Weights of a small transformer language model.
Size: 18 layers, width 96, 2 heads of 32, MLP 256 SwiGLU, vocabulary 2048, 2.17M parameters.
Each number is 500 + 50 x the weight over the matrix's rms, rounded and kept within 0 to 999. Layers, rows and columns count from 0. Numbers have three digits each.

# layer 5 attention key, 64x96, rms 0.117, rows 0-63, columns 0-95
525566495495589438576565563503465610536424501511498553514442562500473589436525575470510509493423509509587454605533507526422472562529466515372473475509368556442533464537521499564418554449469497549510486543538461467429501433558485508499447478590527500562540420473473433504521535568520499629
440531534448537466563525513497491478512445494485468501537500551494503544502506482500527480525441447463500427542598536544477434552498523479459483541495421479519568473535490528533543511431561548497539535476542454468494446471502563513499452514487507484542542539460490524528468534509551446532
520491489527490470495435505509531479492538508487537492519517536502499519504543518455544557570466497496491450517564546492489514508490493531461465541494520456536545486458430523509516485519515440470494544543526448573564450494423531450508490517553520544505483549503512554579508508483559422599
454494543558500517515468522434516466469509546465454574559568554487520486495592480544581502616463537443458528448526560489563564459575545423562522442490530475491522580579485552504511479560520459467505540515576529642518513485488459523481580429491538541429466466514490505529509423428548487542
518537521524454442429490493514493464578569549552444544482379490473495527484475446577494472473521512560454536426479392485486487427523552528465471537453498446414526591564524413479590497496441579520570473559443503536532488557540471538501492503533461489557562526448492447485518502503427463485
555506435465497483433431483477469523475565567531510533548418438476503477532462568539545486528504460441424633458499532536523486527540488423538471519420518487483499465528534500459546477454484506406450511383544459491555474527520530506498521459519577517455459506480464551503433452561514465539
499566604446459452555470407504454507462373563532490470466489571431506501505447556476488505533559491524555453476534459496450484487554580580464497505558565615435467465546465474421501509522429470496503572561558526514454468372443526531558547538460524516555516435489438469540524535544467451484
457470531449479583526521545443471452492562463483436452541545508514530456495599506484421475411530487545524519540427439455535504489475510532494519515510453466494505516414524517484474503486523517536530374518490511391481511505496476569511402493480476538469495561531558420499561549467528576524
585515462539548476522512478511538466506449548448443524444456494561458449533461502514476472522468550467503550492603527541459494464540438464472546479541457493418576493516555494474487473494461479457498587448513468590560569438482527574456541533523516451458454454459496430549496494512489528546
466511512529431560522497553494531587521570596494491500525561399503544494461482498591455501575423517544503577435498466496483490538459532514519398483531541425452432593388417533447523483522466471436511520600359533548507455516476552486419564535497545458502549533519541496498492462556540472541
480477506509420458463545486473525537506503468535560491507486571535535492524589435506462470505500488492456578498457550487512437509464537450501488548431561484457479507535414422515538458501486402524497448515371497438508494505503596506512398469483495451516516508547495450557565492531470492495
545521525519495464527534509370515494491398587431463435536459466523432418487515482524542540538439500506564486449503465536552564507490488517505537526401556544522515544573590471563536492539503466547517493485528476550482424486527506499429509435510498504422435499481470520527547491453592623443
439480462445407423576518525597421527446544562588476531485522529513536451426592504630517514522415486499499505433423465456533516509496565460495500557535504529488527502521341450461524513474503546528508476570451494546497540590596466512480519469531498513602491469455533434477485421597475544536
487443446467563538575503593530516560504518433499531490507473529568509502554520522567544505495457449496496482494465421466478373496501530541537443443455476571544493488450520545391523531473558436459514597520455468527548488493509458487522548459557470476504467487506489465518455426501505498535
497495545488565525519493487509420444531479497485518460485601471540532489521609483450543504498516464444563476524474477469416415474564510487567496481584544478536459480495402550485530506466406454528483452491501527402513533482463505487465583435416454602492528484482421526448542490566520587483
549527471562498538543475577445429451518479455480509536502506582458529570518490525448583446495543538436514586556541534565465477438476547609439495594480563486511482497546458514503580508472477481552518527498477514470549491472489482518510487503550492537563513491470439539536489536579499501495
471507551515515447427433470522537313552462563502562499516470591395458453419480523492514536619494485518554470553555407467445485581522488507434549525488492523549543417495549465530500561445518527563457437507488507474568371484443506462404529505539446473503536552444469517457539580498479554511
415492518492547422566491408504471519496374581521461542488527459556522532533576521419529408562460497515478506525455506447539486567499520374577491511529495477465513507540474509499476458418520549540526489535487531608526546559542526459389512467435498492510507398507500510546579510504542489432
447417456552506484454500424440470475515510542506427518548543482576555506526472494453446467488462557507370539419485525448512418533456525435562535553503513501475488555474457518452506432495463502506523539480458459525580551508478481534414519532481503479491509484467533508523585476460513521494
460441526514524444532441439494504494504454512592527470421488506550551498518498517519495470469504547444514504462493586452528446540520509468487460488512511547492498499496525527500495494437511492569464500497530493473483545487473498478420442496471503445437450438531519488562518484474441518450
482422542415431477457572589529527498549629558565460608497458567471526420478478532617473622456550585526507484454462473579535473492595418426520522432442510636543554476541564445513583558481523460492502524434498506486405496525555511467622428506510441465472468498495475434495468534419417479539
469460511499548589450551475589515541464529490454508572456530483548494517526433510523507481520433498504463457457504510502471471578454511395538546495526526506508480516493464428453547441535499480456497548533424404464485478448541496427542522501469530408565555482509537499459473527487533475492
540518549496449572537524539395518540525484486416448466454551441518515404414507507520525423475536470406442517377503494508598502442464536488441553457557572479512460538466505531511491496547446483560512469472427500571491475514505502509511528463526586535548561445526515546470496427510535502583
541526454490497541509427506486502527589525562492492506485466497478507481532467457557513496432533432550536524498512552524456454443531492493561517444485466419411451505495455506480564471507489495550508465564478503491578517411434477532510491562489553456434424510610527466560479498529544529477
480457520522566506586500447641512530527514469526530516559538484477476488416504507491525440460442508543563445533504479570501507551466474568496479552473495522512523542516454550460467582470521487437441533546496518487558466521480446509442510544577541566561509481489573509634497522467429419565
562521497469524480425412499510464504606516514477560479467525412420489431513440498541546536532561507448435570486496529494500466534506512535397490524547427459525482487532580516514462509429492489461487422404540455545517425499497502510506420519538510533486506561455441529357479468551468484584
369537564457417457501417567539478479496598481588532574558558560454475546441554506460485544490438393484584433488472483533435495514475520505454495436512528409550535445461410536459494588496557557527416449558528633420486489430497485469510553366518519537525533481533457463492488549582510483485
552514525502547525495477542567525527510513514433546470528566610462489477394447485556473515473504425526488518627584477477461504468490506526566473534531497513498442524563491476555519513519494507535507521534523476513581458499470481460519415471547474506451500559523624493524465450492481595534
462442499536423531495474502533626440535541512532564542499588510521566573544552512551498544532544615531540518547478496459509526520452437421537542481540443490481476496483396531558483497548516531488500515526501450452516490461497460435551507436529450486486523532453525463518502538533488505493
530419495485476521534571506519557542523584504419555487539507519593423508408502446538512568453506549499494526603551521513522511454517526502467630502505458585495553490494500473509466499520426536479507456430501485458583495460489456444514471552626540504528548481510518568475496449459533509543
470423524478456535506460636488463492442552459528576550586544535476514567459456512544511464583408398545489478559454559514522486530494547466502538437505493545494524594524419540463551515422470479447494473585416524520513558505529517416558431480478512480569449506573510498624454518494519492481
565583542519547482461497519504497469449521495425463560431430465479473458515491453434558527555461567462463428443555490470486469434512452457544507569510503502505509502502483496502442501601521481368516524477510401524489463500509473469448473449518488478534524447448463446454591558474466529417
485479506502442530439528426497480504454453415443455537483424565475526454439540512463515515436460515455491479534583537519524487457502617548445488548514490516562449581510502528421572525518493448519455552510538502522530519488483469399499500534537478488471521469462451527535452456498481454556
529471492503494530522484456468498516449436394591442507470518511494534454450498470415470522474432529550509557527484466497534415523563545446545533443560491458563455550478548516562507465525512456530467460437482505540533476520620476476552523479507464539545435503503398531536614388486463433558
516500548333447543467489540503476471515542496461496508499566558521566409466495448453455416416456551473569522484547458499483469499497586567513499483513465446627442545483478563516542493482468520481488449399542464564495463480559490510418547453553484478456507547437478496553576576441547526566
504412456582525546445568591566503508514495577513534525479518559494416528461538643497553451571532519532566539488436472501518495406430564537538511551519538452526440546563564518514417494462448501477485488524578517502523526527463433475423489448436509565506465506461538466556387522500476561460
462536555539486548498506434510558476582475533439532472504456441606490443494481473526486597575499539414461489544449462555570454494488441436499504474497525602494492499546544532439509468447472497505435545529523496448514556408521466527550455529458499513484574455543562521495486446510428505533
567530508467415482538598643497557535477397571399484491460391566588469561525486499451442432487518521544567591374464580495535389458475431458492611483556476489523537515494543403567453475491545491449466450501488429553607491517313508530367512503461505449530436525404482562564559546501401548506
519417608506570369515556482391539463541430419443403473473521443568480454535541551489519605559470477453454570457510516546579577584546413469527435472495625515521500567512521436497454432538488457527428574610372469524461402489613536561436481444381559533514478505574475624391539428533525502422
441514492508376444517619458427557472545511445476411431527453475451601477609513441387458520515494574468451427451535469512571550569542563472493505561539484461476494510478491388527515456395443554435491439418502392476468483366441483532512523437431456465531406494508451479489500476465552516466
474584515411511560568448416523520436529466443551484437584494534481598580532522426565443572406432507506478551493457470490521547571464452548532544495439438563487568575563459504549508585510510532545527406452575511453428531511467495524613465579465493459448427534491533453629443615429518474501
506445598620473544493411418464491494463479496507448512516469560576502499517572515486428531438394483495612533496484476512543466468477533551539483415420409535552508548547412538436561536590528527524395500490541484546631598512490512514558480501515367500371452434527464551513493531435496406538
549490483473474546484375548535558462576527433443428538511645535513479525528592515532450495472582572506475572387498571390483558515479464518406671508535541609416481481373515596502625483516489524504495532509479522460535461670435428567491554492486596431496466554510596472476464544497589478483
415509541501545639482499487414507444525521477506475478450563515437452580445629457531538520518424396489589485495552451542419536401525593535552559506517504557598464384449414574528537526568428427416509466427417500443548451413525557538496481473497483543406507589515485491522529478555519547530
532585435523412496575445526576475589607485359491550520511467439500609496476380353515486439434482446389514522490465473515483506507457506629378475494545536496584493481540504554482546413558479563477587478406493475599581444492531491425531503519584429499457586484501508490480526554583512440463
542455452510501538576574472582613582489534559499543450465435444494384550477486448582515555458507480462560553576466481459560466550424431438453535488576548520493475453340523513383452507499548569544372482493490560555488495490427416472487510503482484440522557517659487587403537481519502466510
505501499452526358481468477513484538473395490564414443447536610575520511562487501530452473559447498507501517554435432453574508440384590546663502543499496448481591544439455561628450509456436483544497454542489500403438426536546479502526480458442466411431513426584417471447444540593585455620
471537557539547484535644540611494545512499459548496521577526559500427502549383485583464453539601584588501460425524504551446417545478415487520545549531531493489562488624511526422424478565514492481483415521460453575501557512519504519351485475433507482539578523534466383510383462484465467655
459454507608526453464478470592577493527511518501504481579516490520467533475469484528451501542580480492392426430464518444561508492573374410529588466451482524424575457460438511514474514395482459484460545516504583346514458423432546537446462591416489445604546475481456461480571545549430470452
481443480478505437570621557521525600465444424372513533556514566524497488458453486538473490544569568497521423421516589488560490418484499530502435436491552548477475478508483465546410518488492368456458498586523539555582555480490541501514516475392588498564412524556473552537414482551422484529
457513530554481501508538520551576470483482441496437460532536521490527540556462470405477565508448485518462501394548472488590459543459507366524509560585581428540550532448447425497572509463372451429478426476500504438518499524540489543460451462411499478514470515554500586542502445510465486543
480498544459503506525437426466497489536338496464459438438497451494572345566494515536583489511500462508497499514480342469418507515447494447486490506559492483464479436479403543439653457576539538473608589381472434454566455496509442433471386511427410518479523470521538546471488621459502490555
524547450378544463486618573549557511511555457512496496480461555444521508532489519518553561453527518468509467460581605479500500550462494477516511583497528506466511501491547438487511456441555465462461475550471546481504533511521511547516455496409542502547478468566489501516439459552584565466
377536446470457412576470403552531577487489540443596574470429482585522575455442416556490495472439613541456520476498533537443529516476461478461591468559545484526486447337597478493610567537391521607581544525510415490451571456523462511562613423495562460532543494461551516516485521509423547524
583677478409574474536564574374565506446427561384573478416588461521452366457458481470431539527580503462489464560557574517512541493485423486495456540478512508479509545544501482540461527522501502473452505531561595581429562510509509484473519577504555432527528460465397483466559551444473464539
601522515358463420531471412506581384427519496353445466442490462406434427443543620471482541494510503512529568509527561534401479638512567527467506571546535350532423656535524491573419469534648501479550481499524459596446489520506528500466546434514532578480390495466408601476482524377525503529
458428493542501445524543520474530533523562511476455559509453581609492559442487594539457574475477534519486519468380529584535516474539512509542406477478470570494513442493428479418403514509515436550385476609499514501607491446399480553545576525451543502525481459578499467525499423579457559394
455476584465490546518427507444483488470507418427585503516492560426627486442655529473529460420475538617565441543592526455475613498409565539575511544466562459501480357385426555580512560568507478491606535501529515559589456518472397506575473508582326581608473494524482454495498478482523458497
447345456469524473449582409549398567469523504592499500465472503515505552440505534447485554465635517499543469444545537543482518399663507524467542602482458588641473517484428456524503490522545545575468423508382560454525492593453454506512430615491475555443484491401577466444435636463503523493
455490535540564509432533501457469555496531555534458471365459560532561454516444517502548512483428508607558479505468544559371558474577548489453494565499507564479519585527630502443503459408469538444510469475528450528497529456545498523593414450513547516561446470526397518654490517521517482528
539504563532513437412524549464404539542511552511566514540550578505561486451540472452583549442434529511547452639413444541506494524501586509465468559480468493487505553582486489433511619552522487587610484386512547524380496529499408497490429502493447571444517537563529400520490497548591556401
552571465427465596495457582544412522428536426568587588534503496446615491535482350541413561519422560456536433497415506497526472454551498583548414463399584514449483517443489558563460447458524379501465482422401447576398572557511465509627532495499415427516480495391451565543579507488475479588
465506411515503486569586545513485459417523451518541454526638585580569506576506514532520604422625499498501497384620502430499551475538581495494377581622504441386448439448463515404550532460457418533437414429496555519390493473459551461502489409444560586420474523558521508421549575501522557519
436402345445451510629470419565549522480402457461479482578479538506604371521514429528471597481498586458540407534510435498509482479514576584528507499542439510410509537622461522535487578503499484438553507520524627414536527621502508426555496511551530514427530548455593497434477425521541540516